config.toml
num_hidden_layers = 16
hidden_size = 256
num_attention_heads = 4
num_key_value_heads = 4
head_dim = 64
intermediate_size = 704
vocab_size = 512
hidden_act = "swiglu"
norm = "rmsnorm"
norm_place = "pre"
norm_eps = 1e-05
positions = "rope"
rope_theta = 10000.0
rope_fraction = 1.0
qk_norm = false
attn_scale = 0.125
bias = "none"
tie_word_embeddings = false
parallel_block = false
init = "normal"
init_std_qkv = 0.0352
init_std_o = 0.0437
init_std_up = 0.0504
init_std_down = 0.0504
optimizer = "soap_variant"
learning_rate = 0.00898
lr_mult_qkv = 0.4
lr_head = 0.0116
max_grad_norm = 1.0
warmup_steps = 200
schedule = "wsd"
decay_fraction = 1.0
decay_shape = "linear"
final_lr_fraction = 0.05
batch_tokens = 65536
max_seq_len = 512
doc_mask = false
train_tokens = 317400000
max_steps = 4844
dataset = "wikipedia_en"
Each number is 500 + 25 x the weight over the matrix's rms, rounded and kept within 0 to 999. Layers, rows and columns count from 0. Numbers have three digits each.

# layer 4 MLP down (transposed), 704x256, rms 0.0503, rows 234-252, columns 0-255
510490485489485499516493521432507513504476479503538512524500505478494509460502505503465503508504475516472522495506544495508486489510525511516487520515520489516521545497526509489512483551558500484507511502478489501524457502485426462504510467501533500480532473511500553468487502504510499491535513499497515486532498494490531535496505481531540490473509512483535462471453498486519539515503510495469505500456491537535465491486499484512484513492490477523470552505520514519527488450569458464512525484498516504478439494543499501484464502507503493516508500525507489521511468492467506531525496499509504499485482522520485526452487509480529506502496540520504500511540516486523491474511502540505576514546527513497507515498521499514472524516512494475534458497490499510478554502507480
495495521498481557463479507547445514520489479469566526480498478478497511494507500490538520462436507481481492550485496493504485497474476527483533523519482496490516509499518513483441559480516466527541472488477567563546485492458506478522515531480509501515503498488471495534483472523507498482468488514509458470481506513517550503496496529485514492521459505492512510494511485485493466528526506512485479501510494524519495486473517496515504502503486485517489515487518456546506467490489513477498460527492504497478461528509475488480543516484513533492483513523513512533501478531484530487530486530510493487489519504466476505466457490490509530508518491518490506528502469526499500475506506517484504498514490497479498534485536485455499482513500518485525496468520497521544475534520495
500500489540502508494491517515485482564485541570538498480509514524505487489549514506504467511509509474506489514523518533452530519425499557485489462513494471479531474484530539532506509519535470484538464504482496545460504522474467486564498496545468491503546528511475465547530488511500497505503498556467525513548494518517513534480513570486555513532491451498506522496527457493504493494477508509484506529523461484520491487473499478499509514483492515524495530510442516515497502491502486473520529495511523502547516547515528489463539491484524420494511533477510516531505548535521491481495477469494524523516521495501459495472500485485507466542496507489483498529518499494575518495495482503480472524500523525465445475513504439499497495511518486488470516500458503485460473547481539
496499504471482534493503499503464522523489519488530551541517500476507481495522517542499449535489487506475493490465486502468472535494514521516516462448494494517481480509469467487498524498488532476471475463450469538523518540482502503464529554490511499526524483509548534501512519527513447490501523504518537454492518476498488492550528512445476526522522505502480483516496476498470476488520517550535493548539493475500500515482531462479511501514504477455516463505474491518495521509515486515505520522523499498524501509495518481492503505504483479509535535536505508521528520532520483484510477504483510460464492523505508497505515502491464519500491511526495493512495521511503505460508530461503461525488490518504500464488508530500494508536482481506479554467515507458514451510461497
470476528476483498546499485476472536548461482498521535488494522496486492477485496484491522422519519551474524466519481478481486500519505476520544536485517513514538511519482498497482500531498498562508459515500499511464491520538487521537504512517503458538545477507536501503545505505475469521515493465525524506519514511519534531451507487469506475520489500517502499524489481515485523483526470534493491487540499465489533497449482484531517541484501466485496468570521526473483502531469490480459498511522517466480477530525465502483459507477503491518544463476484492501501480504484517522492520520482461545530500535519490474466509509488497493527526495499490512519515438510492541504478505532508517518438481467511519527507461488492474454555478503498441519522489533520499511490501518
491529477509492495494460521492515508552488533456498522477478545505448470507499478493485531528550480503500513510524469450454552448498527484508521539472486531503536483510449515486538502509517489483518476496526431504476498523478521502496527505509479473538432526512527531462499495522502494517538494538482494476498482554502480480507497531483549506442546531491498496498500501498504469552512489530498495509489522496528478544488533498512502511501510502510543505527525463548523530510488502530466470478500488547522457519464470497488494477478484498437536489520492534494541491487475527488533485502521491507457454466469508495525484506491542518517526494492465472504508497468539482494490510539508534496489494557466513531520530523482477500484517528454458474489501536493477485464494546
551507499460505519530468534514482507538495492480512521524514508483526475513508471510489472490493489494507495451486512472516519510505517493484473559493496542502497527523539522485522489512511490499496502517503537519485510535528531486499538552494502522475494566500521520507505509475476456544485488509499486513469539546475508470487556487487504449524510498521498489479480477477564499490512459477517476524513517520511514484510505525472501538487568488524470493471507506523433581517467479465498502508459512498488516523491472513487477549528454513475478530519517474516518495480498510498530550494492497457483490488519524542539495500471539515490503501510516502471499509551500509470452455522514531513480496475450508511463478481502545486522500509515531524500500458464492509518532463
486485531467521490504542507506440518497508567467542538503514482504531501492521554539487487538466501520492482543467464495498511543443486499498519480502496509482522497469479495545465495473539493526513501508512468507537481444520538507513438499510510534501488515515531498475482529507540508517515519469505472472520519488510498511490482533464505513524471508493510452473531500496461497500490543506484533522536493514461480507500501532483527487510496535470493496514480507474515504476486480510496515514516524503508466534540528467478478483493499490549470551487516455509542457515504533481515505494492505469514517534503545485493502489525538504487456529508549519531512506507501506529454478489477496512462488565485497463514507538509498494473467522517507474484512543479441500478482540
535484486462527470501508489511493462506498522521513540481479469501515486477515531488499490510512529570518500533508463538484535462449556563515502497489525505523530501532536467526509427531492500478478493532471501496479498500516534491459498527457556508479496530512504462498495493501526478500478492513491490478501510499490473531509514481454474526525517510504491535488486455523491508487519514491462470464488517507528496527479555525557456526476498530456479437535493566455502466535492509498443515495510495460549457516496493497508494517524512546462472473502513498505518504532508532512448522532473530531502491518476482488508548496471491479549535594438477468498495488495514494523516498471488500467511524493474489501482507514472482484500507508497478488481506506466505491498459495
494543510513507501508553458497451490478452515479489493506477507496531508506497517542489512502480515523494453509505552482489519479473514484492473508474486484488504493477494496465491503555520503482532534476538515505563527516473498461503495542470508494525517509534494518501513467491489505499539494462493495494474515480491483452477457552531453509491514484488549488477501529517527491477503466538497461549513490506519503486511536506530490484534483499525510490514478512493505503529500508467525445502496450490503473507497472476546478480542509504500475473513475468493488470463502516478504528467521503539524473492459539460502528506503478471497480489530516502479486499535447552506479470476514487498515503518510538445492519514520475493514513494450546520485496523548535508498516472
506493493471486528549499425483461540511492491529525470502495507474487482495535477504510507485489480495486506508528477534530512493472486504533536493532548442470480479479506507473469506516511545457549493476485510509491542550511466434460487498463526509492490485517531483501466480530522471515500493521512540484503480499487484489506504513488513484474466507521500490484522500518489506482529480503561488445496489491448529488490534466488541518493472481529472502538440482475453517518550474526554491456489503489477536494523504479514480509554544484483497491534487469556469546528460510512464480505515514509455456489525478470468529459505503491490476467517504485493462516468529512486516529498467465495493469537460477516465512494539536480467498480511541514461490500470468517511485497
503503480491490521508503531545453519498522493504489464491476511520513476495488496509516520488484528488549500507492473484533535501485504509538526544474506461481475470494526505556542485526486453449509507494493515517513466447450508542514556573520498538487525501511554523490503505538514528459497472551492537478461526495520496523501472497524471474506479502472483482466450513469498484460475497495488507466493491486491528476517500518507530514500475487490482520470521471514471481562468486514482460492556500502483502469502525553476455523508485571505505514472513512478484486508530497520505507523437489502471490485564505485523564513434530506445483460498481513539550484540526446501506493510489549483507484484487513546525507522536531515499500531479464474467538519531457525515544485
512465486520499488561505495515455516524534496514478510454495457463514487543464498514483515479517542493480511500488502526475499545526534533543516469490467516508477481476502500486497469496526487487452503548489508501535507475482542476516481556551513539527503510507502472476495504488480510455484522525498512488512521522482510474469539487514473501469522510524493537525521552522537451540495495536515465500533470495502536479512494487504510527476503515522507475511482514512519505537494474488500498463506472486487449501489471509505529498501463466510505497514481476455450467478504490496475498509464499542496511538425510478506509530482530508520494520502511507514509530496470487520493565471501459501483515478478479491497494482506512489501492519510492512518491481466464525467512515
464453511523483515521490499473523525487515474492523536470546477501495475498526507501455521495476479480476512531507536541482535520494478479529513521471529480514493523520474521511498484495493474492477552521461478465446519498509478473496475450495510544461469455493517486462505485487522427494486482482529517537486487502481480544498459519502487508505490506515466555483519528531483488505501468530496482479495518485486478489528500517454458462486519538535475493494495499498497509533510462526542518528449525501523485519503498454536504489496486479518531540483523459469521532515515528499476515500489491501515471458462507568467481473522517506453545493465537474498471536487510478504509512516490480482486500491517503511506487458496482506506470547517506486435468484509536515496518530
474492464480453473477509514516509511523496514428517450547474535478490516556477507545533538526487473494539520511517476498510480498513480473508505437562540514479503509525475513523454545483536498505500489497512508468521476489522537509505444492513487505484495515512508510524486490509489474544521475525535529564551494484494492487498472460524495517521462503523512470530514496457500541465467468508543474498473470484517522533512496501506536513506520503530508527468492497520499526462512476475460499494526511480503484507484517509470509448495489446486541490483534500464494511526498491496491483512511482513486481455492479475502534479521502509559509464426481499518459538517496525474512469485495542450522511462497545531491512520462566481466488463501483471534489466486509454481465559
513489528480477497477478507519457531493479565507529465520511527485510469467504466527516503469492536509498479513504519502511460538452500495485447517519493489484468487531464504471522482504474525464526538477527554482536515537510498473478542507524500505444477527517450520509490487471479530499507520513518536526460478543515501481477514508540486493487503507518548501472490513468502489526490537508536462473467525553461501474532513502528528475563524471495508492534478520508454478535473476501527489499494516494542530479497498506508509528530512520510533475516476494516435530508491475501504535529520496455494477538457479470536515477466566551481527503508482485476502534530549492502494516478508470489501508553515507474510519487451501461494500517495509486494508477473495505502515488
508539530498485509512463489478519536478487497541464531502543520472530493526477482480505450508475515465503501534492484490499497483486522479498525520542520468506526492465534507476507579510483468524538542504474540505472500491476523496502480506476511512460476491526502520482508513556488510504497491535501531501513535510512508467494489483541518535545491516487475513558495476506447535494481499525480525515494522510476450517503496485474474474517493491483515516509523508477494503476494529476519492524433546469508479477420515465505495527557454523507490502480492474481467472455474486492498513524535547496478501474496504505473507526500515518563496493482490503501433553510520502526500483486506523491481479521489507519533496468536492502491509482524519505491469519523516530503475474
473500488455491531519559463480519480506545508484526522517491461497528494495529432517517462514474534495483492499519510511524508518532539532510474547520516534481527498511516511521504464513522450531479505529556509508545520499444487506507508565492521538490491506522524459457523528473524491494494538484495515490473520487485474484525522512468528518493532477530525472497480471519460521497487511496440536493482521530477484493547521503500488519487508509506471447524503481429429475515507492478530475526536467508497503519502515502522442542477489495525502543479446472529502498498519550478559491511508514508517497478502450516486543540538495530482507517506531524510458475513510499487540462511507487491491538468453464515504506487505459511461485470499536486529503436482480485474476488
507467503465485501483492493468511490488489469495495542530504546494508498509522485519525496477542511505477522528521501495454468539497494546553511496473500455523493553543479501527491470521475497501491526540443535487479509478490504513509490453520501489499461501489533527491476515501490479502538479501512480463516478480515524456560508522480449470513452524517474447492504492482478513466513437491472455512510524505479507462491510495441490480498516493502469485522512510517473456478464495478541520473530494553505440556498503521461511522503523511510506541497487481523558479502498465529489529480490474485501539499520491515443520481483506528502487512490458497502470499561554521532529462482497495507482514467489511481508495509527526497487472544482494502480500496532483485509513507
# layer 4 MLP gate, 704x256, rms 0.0507, rows 235-252, columns 0-255
500529487477485498477502512474484489508494523491479515521546543502563491511514481483520486500502525462490499544468498510496480526476501520476540499496475499499533514521489515539516507527475518499500519506508522476452510521514504474466506503507498516515538483504482547511523474494512518488506531537495504522480502449517471502513468516461476501530491469475489492491541457506543499479513480462547481455494472495512445540526506478525533507529473509491492546517494493517496481493490538498496463535515506499492508505525491476524490436470475498503480516477509490517499478496523507491530523526478497517526479465495519506505485500473509462520516551519487530519479503537540473488520510487515553500526444481476478522504516486501461549499507508548494524498523475450501526538504505
505512482515515480467520477490482479505468506534523557505535526492518461519486519512469502506511512494507500521489516447532487536512458540520494468509493514491495461549479485509509503473506426504517496468512514494499512505502536455449467482511495540545465463512523571476501502512482481478468504531506510482525498489502512468483519492510508516562508545524505475494519560478491490503530463473553531489488509460512504530509509501461536461505524502450481517468495536484514534514491496507523547496511465481534540540498520449510484507508463497514573525505500465529495505499505483482472489507512509484473547522531497470516507493526544484480559484504476503463524490490512511527501511481497468536489464551494489495497509544515560543523493502491484519511522534498464523498473490
485492508541525504459450518512495498458524473485530508523486486444487487516522500534487504503487522513482470504494501472493491536514481506505495470518478506505487458495511526494501514478529528464484490508494463508520504504510520510484508491566512517548506496480520494458486505480509482489536489466486509469461496503510476452559497490509510501510458506506517496491519500482501477436532502521509510509514529437516474516479529484544487480534489472439540485515494494511484504523497510517507537498465495496533535520518519524501499488473505498497485510486534515491506512502534518509488503504480500495496495522519493540487488552486484533485533507497543476502483475533555511527493463483439450503499491551500508517503480539459468525469474507571512528474514429477510523501486517
510534454473497498497523499482488443529470521502511448505465494493483501512471477487481468501461495482519491540473515544538491507528488530500498499514531502499511510491458490544498517507508518483504499480441480483489510498548491448505529536481561465474458468511495538559544490536476544478465479472484537529506506459510480521517507480540487502476524481528512509455501475495495488477508440528498513489498472469470471492485543521488494497478508490501452520469469486509489521517495491488520513543465513499473510456486480465465497485479499513509483477536511523483488543520458507486545509510512539540527520494490492507493520485485484489529453489461519497476485492459495516478507534492487487492442410512504563486513465516542521469518508547516480508484460523500533515462549482
476473505484529494528482492464468538472464506492511502544511521513500474480504544504506496462481474527505462476491513444456477482493481494455521500503518513507522497451465509488506514518486528499468518522507481491489508497476518500502512494532464486510509475448517515499466478472506501485510551583484499534493516438473463506544540517509504463484506483541494496470487514491494499530497476471532509472499491515482516472491502539531492528486512452473565476498459506512505512487492520525478475518554510534482523460465509502506526488512492524483463503526487494478518516506499544457486527526494448479522475457507510522471500516531459506512502492531507506506474516447484518516548507535524533499441505496514537494487490483496517464483491517538481501481526506484494553499486511
501467453579506462525506553541500510466499493500465505487478483514467490517495512536547465494496529473447510465522507492495535501501517462517518526478508489503538530504483519521535486518507469544501508527496527515526483503524504479511504514506453510478478481511481518507469504492526492517498487493501454518523470500470503498513523507517490512548491530521504470486501500495520532473504497541502465511509501521501557494467560502537497546501488463482500479508516531504472478482496517515477526515494518481496468475564480475516469533487507538513520484479481503506496498503523477528452509501486556492532503509495540495506502543535536474505504486483481502457486489509424484457503512513485507495501487541492512517488487516534508482507483520521451509505533505485488463516499485
469504484479509502473535461486488476518536527545546496493506451531460511493515485524544493482441514513469527500524523518510520489495504521527499468462498494503450467554460538544517469482472475514497489526481502486522574518495515508474504499464449479505494517492494519483485509498477510501468519485479517537479470489492493500540501485479452487468499473492464515500502480507489489518481507498503489471516516524494520508529526483452458510503551489485508495492482446531465487508459528508483513442516524521516524513461523542485515491498491508488502474481480510516519535485501520456466463458491511502479560516539483497527483529477496512500467501459501517487537505469506478507505518508455498507550484519513512483502517479498534497496506477502516481504504482465511450547490478
527477535475498525488517508493514512517457541518516507493538484553491501505488496528466481509504524490515490477554491502504467487523497532493485510469475511457500496507517508517480483520446521490487469536460504521506519491493497484495465496493499473485470565548512517543535539461491463516472500480489514504499510501498497476539503518474521515523473551470475507522481544457535516514534514487545501543500504542515474512487524476512474507483498510473515509417458547508492526491527502503498503470503462465495498480498470501456486485493522511552483534473505488527459522510468469501459529463488542532455535456459452481535468464510513507495572491480494494492440492523501531469497505518497476529465543474484525489540481477508551495469505525484510493510500497459485500533516533
490520451509491475483539509483494516493464533550450511464485527500505556502496466476456548509484539560498515481514501544500478522486502501495499495469481486499455514504463499476525491552522529523474455517463529539518476461516517524541472507526541458528497491483541513519506463481498528525504467463507512435474486496492505491454504507468504464497514559504476468482512468492519481474512462485480522497539526502499479468479474441498497479551451483464479493487549528491526451511478485484491557455485516518491510460477482532527476498506526537487459478492509518491487493510518536500471521539500483516507515472508494503493483535467528512512488513553464497487523516478529462476492502511543501496497492494499487508534513509513520490452516504484522536527501465516501484534496492
518476543503532487499494529514496533526479475529497510499552495546479472450520495488514508493499482533492552475510485541482458490501472496494471559504476496464489486489531520472509492420552520510501410493488488476497451538486541489486502581454504448494543508469536513522476516499520495535536497522505512451467489478460504489472444478522478472490494481494464538516507454545533439490505491510475510471526505453495508481510525510499541519500509491524475506524510471497525537528501491514570518528482511500540501486488539533512499472515524463560536515508488456498455517492501488489466456514537519520493517521496501516477492541483511524506511483474538486476463525490515535513536532498483494441534536468555504466481481492494505540508514542457509511501476463502518541504525520
495487483499498511494560532513544537495524491528552513496506519504502513494487501527483476531526493479525456475463521515467471561489494463499511530492540515528467469537517496485465471463488462483516499504503525494532522493469502531473560555511483502453511491467477511469460499499491467529505492516493496532490509490484508503475453513484504484458521534519474528465480531470518537471546528466492495487523497510519494536532511516494515475483491516445478489498531535543493476492534531487468499499568546453511545448503513516524548533480483509495478453457510487472492498503487489463504479475444515498474515423528453458473480539498505526496483490486471456498514519493507491509487524522467491512482538496437473530492459520501497509527510515492513527498514482486476518493490462
528472446446521517480504496477487476535509454462535515501505497460538453500496500491417466501493479514562550500474514472511477530495471543548502527514491478516540487518451519477529475482514498521487506485465560510486507479492493493492506514541524468536488519516530533517546497491448450556451484542417521517510531493512520501487509509458542481461476487474470559481522504501482452468496484526459473519501544505542478514481549497507517443516487545508518482471516492520484494494516504479473523495518498562500503550494503513493508489565501486487505504527498516497520449594481445496482489505533531498465534495513516512485481550518491483490538478510475482417505494511466498521513512502514505488476513521438503503523495466502534464521517464508502508517534486523513536468509523
503505493497524491496483500536494484553464490506470454534474546526541508465496531532502508539489523544504487478500479480498462474505499523495505510485474537478509482490493496514517499513511444486498506520505528499498561463476537530521541483541455479552493490490488517480545473535484523503462509522438481490521512514480536493521486512493475465501456523524511487524468511491499516487503550475515513508499462521483508515468496483533548506492485477454524516451486443472481533514511511457513498539495482531507523516506526542490507530537514509525515496496455484517506510502491451480474471498497483551499496496527503442525579509492534516528505490532458477457499506492539495467493456532502481506499521438483525492500566519493512512458512468464481510475537471505501495502458481
519474478498457498524500521492540528481484479539550507511527494479467483511522518519520522522494474447422467513456486517472533474520514511505515499507515481528540495508517472532469523530478541480487501464508475537456493522516493512514523506477483482488477513450492481489479494495492498446500504502514537498544435522516527502527543488510518530487506479528476491533484493515517494504520535500497482534493486445492508493500541496476487450476521529499490468517461500513463490492505447486522506476469530465484507520492479500520454510482488496508488536537487516529513480501495478483485511517467522497529508534503527491470498483539512515516500524477462439481573504518473515534480531503466494554482520505492476498508476484539479515498476475490556485462471554501544558477472485
507504514550500456495508498498510480536538513508509544520505468471469492486485512493572525445505476475480496483485525540468538495472498508517484500514451501520543495557504499501513543480478501521503507514516498488538501461522479514488505528514481483532515538463527502482486544524476503476569517489511514556492491478530477483505550488502509513546506482515510527517446523512472524451472476498497452518506495528512542473493504505547511486502530520511479507471521530496529503505473491479497476513537482514530530528521516505484492511508527473480501500521478500496479532521518471477471505529536494463540503470480513538526478464473519458522488517466498505482504511499528471505463522480483488471504513532514507489479524509521457473486464508498528506518530476464489469510524463
490513566483483506492465495504524517511541457472555490526537440550515483521491487538490502486457503492458511485476515521475485493504478480501494473493485492504504487498472521470487499473495533514482504492520507504496504547490519485518515528507511493517488519497483468478515506489520547509505505511514519500447483475502514485567527542486471517497493543509468494456530514521497473501513498512518495488490497507472523507518511517474495529500494474574461522516504494528503511532466465476465501495532479523538548528508514515499500495531477520499503482551536536517518504442445489551521529537471510528483470559511504494502497486471508471562454530505519521526501464513517450505468488491462483514450475447522533492507476472537485523497511503549487487473523506469489477466521469
554537479473509494560487515544514490473503491511512468505525516517501491549465528494518506498488492519468527462487479513529517515549564485485470476537529479477462523506489474476467529496473538547462491523472508512516490518516519509526473476462556498490500478448544524470493477550501475510486485540485510466528509445473476502533474513518448554508481535473524523498497540486510474494476474477523468506486536512488477496501473458495539497526509525489500487488535513488469526492470490497544473517494493477529494523502468481510480513512487481473505512519550500539461475467441489500510527491539536521492513524497509498510484470504549516516456540510478464511503478467515491492458547494504470477488539471505470489532497494522533492496513507475497486533524496540501448448495503
465509487485442473532513508483518476478466547515482534492441494491532497498536468513500488503507507493487507521462466499483515470527478526491503534465466473470493503511505516505500511516509519501516505475516452486473508517489511504510510477491464537506512496502527517461501529504498468537479528537468499458492493460468479562485508516487535505510523500513486507481531489530491460526552514433537480527510535444492467559448511500481483465475523462475507486509533511488464472482498495471484504476532530494546516507558512469493514464463489522523511449449515501513530528495518470473533489499478466503482541464493501488519512545506510461537487486524517528498493500498491510519489502516494484467503496524534460485515550516515457464474460515466471500547523495534482491490489501
# layer 4 MLP up, 704x256, rms 0.05, rows 235-252, columns 0-255
479513513477486525505531524545474552513538511529527454489520498513509540499523516509543467504490482511513457481499553486559512481527524493474470501535479507511483476542464477505482450492545468531470503488506488543533526481481510480494527542473500498483502472485461499504482519502525507469496503529502469478506482504500517487539502502528492484518504489524493490539500509550487519512483494522465521535455543516538529514498486489526491551459535514544495465523478543526501518469526535504518491493491489478544491487484509497451521501485500495536502500470469488480487489520489526523479467520516490503501522498518513514465545495487487512510532534501484512503482473450498517508478489477494505534519502532492532493524540524484499454503512469507475516490475474531497523470511468
499469515490492532481478495476486496475468484487489494479533472480541504460447475494461465513511525531471488454468479477529518520464525536523486571474473450499511496480547470518528553447488488498496515549484497519497508494511508537505522489535500538507500513522504508523474536492506489480525478473568488507508480540465476473456474499516513481530519475480469490474513502491495505524534469491495493451514492460505516487483516499479531482539488502499514512511496490501512523510486504524505517524533529551473521514516479481494495529519477492518511484456492504546483490498509492530512559546511476484487494519528470522494540496514487499486472463478464460438503496489463496535528491467471465507551512548471521512513473469512539535493506531533499539523502500492500537469507508
516513499446440472558510521537486462513521495485463500428540533508550433521482455506499520505501523473499542486538546505547486514506507511517515507468496509442513505499516502474471524483504469491499500523503530483461487518490482496498486486473464484507491535481475502519520516511479516496485500495435508475469514489458493456480487503500506520519510492475531481476524497490534502529509515509512495501520491492457479512514523525548514523523505538560485480524494505516503528474517450502478443475562487500511480510508504506506514508468494496541497519457494487505487497481474471513488530516510509498454494485553514487477487499496510520471483464482498541474526515517522513523515512486519527487540463497492465459521519503478506435469540506536505499473517530471517487476501514
509539465521516448524515535454493455517467541478531524528492490462504520514491504432507531500535482497528510513502495511503473528524463471506515515499475507464517505554473493499480470513533469498494456501482447469501526463520521473483493524493488510501507512488478475503477513483494498477509473488491469498519469525489480508504500467509522508507512516508484535479490511506495491485514517493517554480522466518500503500499520467524527555476516518505503498502525504491483508510464499510508508502465515478488444464525492470532520542516472498482495472457460525484530519526465488496484528529471471528536521468480516488481519525458532418543510446537466503481534552472537507513525510462484489541523483505493509556480499520541512509505515510513479486501485490456451486506495532
459532504551517535513496499485454449493497498488433483516480545486478499485497461541543511489502493495469507493453492484506467521471515510518459467496500498514476481514494523478497519483468517503504528465542511521503495526474495540534512488482495511493477527451494547508522534514482494568545487551487533502543489519521500495507566503481523475510517513512500525507505500423510502520561463539540549494483493487466514481446506487520552470513503462508513489490462494507533508528489448511491480466528486491490522543501488445460526474504509516454488521513487491504553500522477510484483473466539458469509519485490483479476465524503480452521506475494491498537475501506504525494544504474539533500496493525490484531514477491525494489519514520518507461479478568460479543521519551
486518462476520502504526540459518528473469488509498480502511531497523479498493516471507540538520522506517467501522463537475481521490523484460476485448504526511490486511507524452444483468532499486502526516509504501434491500480508517506548469525476468537460499536541475457468425514472494508497482490538522534500539524510492483520522474518500517487448477492511494501471500532484522515544477454462485485513543501517458494513498495532519498487498482493453494471477526511479531470540502513548498520518509511528479483515473510488498514486501493514488538477450492501487518519496499484482470525539524522517511531510539540491497541490475510428509479506515479501497486516480524500517497548486490524502513528457479482471483501478483489474453536512485529517456526476491541503519487
503508466507480515522513502516497497519468490534472470490511487470553514554541492537515466510527489459492518519483462477513519545462497553522481506495529528483512503460469491488490487531507511521514522497510498472511485503529472470503509521519488468510520511501478560460500517499490512471556502491502476519503466518519505490509499537498511511518486485488501536482517502459471482508546498509536509509507485477468490506490522570497543515534461529486502515510480487472495492495488506509463508551524526502474446517534485480512481500471513494514515505504469524522534468549487502491531468526515470522581437505494452492498496500525506507505502475506522470533506505525488501495479544519482471517495512488546491491520487507482468528507514541539531496481486487500501459491456479
506508550497480486519507522523478504487506491514492508495516555536483549528496458483545511524518461501490521494504541503478572487491513488491518483468523446500515469421454489542529482470462495456512496510506510489492536522503537469527492514494555512510479445474531504528516491492523500507569523478521488489465499529530446563484516478491511519509521520514500444528475447491495493504510465492499458463501497452473514517555523484489506515529472527471505458564498494527496518502466534505549497508476506533503496522474497483485476507472503494540518481473492494524475508525528502461465471519525503481533508509490520527517493517486481503454533457512471491480469501460536472551477446517462500539502547507500528502519517484521468521474525468508561530482433543531508514476489499
504499442530515458462565487530527542470502515528500542507469505464515552470560480488487509548489516470490489475543527511491476495511486523444515467495492477489495517472505535499489522457496525498521524517530502484442489500490497523516548464537528502509457476497488478449457451524478532482508519501524508467468476488483532515521465517520475481523508541475470493474460481548520530492444494508542481478506534517510468479490472469480499486485500500494520502480490500519478501508496515484524544527457466482512540480508466523438511504490523499507507495503484471481504521460510543500450503499493505493553512516525478510495484530526507465458536508507472502503533497523499498494507497528516529520559486499476519512498521489470514465473514552506513524541488486502533496521508497
503506526509497504495443486484496527485518499480506481499529547555485524465527530520511487453573506503521511529544517481535490497535499528484580545501505482421539489504478484535491483501476488488471494510478509444476516535492511509473509511529478521527512495461487518498496483472521521522500507508507521488442512483500534526523463509514527478472498483517514497494503461504468502458521479514515474478469467526483482446519482478478517520509526499469468500525474486488466547532515488528495501497478545500492506468497583511480485520525501520534482498511475487467476498518534502503490469494533499477448469502534500475526549502494554493494481479501545548466438546525493515461503489536470511472501457487458442478547469516551509487464510451492449482490511467457506445497515511
513527506472496496565501477524501532529542495530450493542492492574471459459513514529472448510484534528516497518453511509479507498472512485517528525437486482533473476507469505502465515484498526499480505491583487524508537459555503463516501509516488467510490509544472466501485539504497554495471492485542505463518483457492490522533510457442547472504505504495507514518505516503536517497461456516481496517506495513451481506519527522543469481504460495492509523492463465493471545506479521507468459537503527504463477474497495485499505507503482531495550509505528489497526527488537550531522513448526509474487520515482545488459500499544466493513507509458460467549482495514504483477517488537451469503502500544469488559529494479453526479532471530506517517501488525497472468509491513
481506510486495527506539528503498514479491487535513505482486509522496517449518466547530509479516514489473467460451487526526496524425530440500521472477489488478466535505529493468438495475533466489512477513560432470497477469513460513499472522538498513467481519494546484505496476552554537482560534483549549471480520479500548499483476519558484546484509537521499495488511462477510485538517494483469528474577461509509538472475469485525481483462480522486479475492510509486565485508533460524513511486512486511540467494516448506544480501482477485477523470492541481453479441513520506463559549530518481520484469503476498505520550489494498526520489561494514575534483468495480499535517497473490485495497505515514468501485447507468492504489484503471498502470484483489501492451542525
504510438456497540525515462478488503471491468527456514486493523506510493513483481492494482502487503523478529497526494483506518534451506482447504471524530524497490512519483508504503508504552513470491471479472501470525498503514482504509496470520530510470512523496501519507478552516478495512510465532487525470463522533507545463457475470557522487504493495502430511489520510431539433515424534476513470513481537488526515481469532553506465545528521502506516489502503502440484505484492489456500525523526504517483531513469497540470526478475487513504483528477516505463527500504499495476510517484537497509485509488508479492495510474491498526531500508519483476461523555513484465474483484501483522507507499491561483506503496540489545519509461505475503454537479512513510529525513527
511526516466491446508523525512523491500522525484490445506515493486499484487544507504456470523457518487499486467539509493501500508509522537512492502506491518455467467519514525493449580475452554482532483515513472518493485493451486539499562446543507537538455523482502486497488523511495499494490528486523485506530501516476507538533502474517494531510558495533525455504535489466478484486510579461483504538540526507530529516496496487529544512475472551489464480487493522520454523508536490479478517510459474474490511515506503506478507493516522464481522507498497482507459507495519457488505521495502503501561475501502468520460532505482518470469499504466518485477536524526516505551521469540520502469497518529507521518522503508495507472491493512513506487479503498521527524530483509
525509464514477519503501520527496513539508517549483495545494476503509500499487510489618513480501506529509482468483529467505493505449486490498502494504475528458473501547481485469472534501512472521526476534541476491538498511518462540484514510458449514486515513507516503449496453528523518514539475539468493475490529512464486518526534487526467473510507525507473507504468506488492486467477471476575467481525503514537504538468473464515480446491494479509492513463512509497465515493485446473532491567532477475493508491477507518465522496503523480459539518529505493492488528479480507481486505491503484438530509497464488452519473494433504494523461549505483496458476479474552471503474514478467492487521528472474499515494492460522519498532522498571496517478502489491516488473512477
557503474483465537493518536507526505511499481493481531539528512524529539481497519491560499490495539510532486460514487490522519499523488487530489489526517504522524501490487522494486498525520511483457476505519451478458540475492472467503518526502506510527510482539508541494480484528486498498507513508459512500553508465514528465514483538497512493503501471527505493535510468507521489529473471415496457503486475465545485532438510498497517490485491446501545510560494506452478576519523475485549482499483496476528511499514504537489490531499519484519472497485496500515525544492493501455480487492507461482498469506530516504505526486517522552488512494520455510471498503524478519466498512490517481500554544525505499509522512527522515516486479468537523496499516466497468549479471520
477519516458480545521509511484504498489481501488513522504487488535515525516511516465489500512514496463454521489486512511508531468529544488514497475501453522493517464483545486506497502536519498514534562541506487442478477487426467513514510534504508501528556515497476537490481487450506507469510480488488555500552466517488529444492511513515532473492529478474515473496466473492442531506515510485504486474496517509484470504525483490503494491540523465477514543426440544462471503523540492452563452522528510499484524525513493533537502448493505476564516493498473524470503542528520513551533452514509494508508510471511481516503504550516492519481513547494506514482474481518462497498489455500465467536483492521505520491477527524485494459506475518507492512464500520499511523495505503
527488524479531503504503497466517548475457511481492513531500522502508460496504515495488494504480474515496497509514502509509528478538460452462525516473474498481489484499539526521541526462517456567465476520495499484542515548500487465491507509512506473521501521513519499534513489480489490470491504525457477503471502532542487523495498477486462509523475505520433513533501519506521507484503513508509507526526501514529495483519505527535444536480493508483481441503477510460475494499544488486458487446497468507472515496512457508524511496516491500494512542561473490517482511531512538474454482495463520492472497488501488508463498523553536504525504481477510492490536512521493506539508472511526497474494487512540539459531533500509496504541500538504449480491480484465471538447505521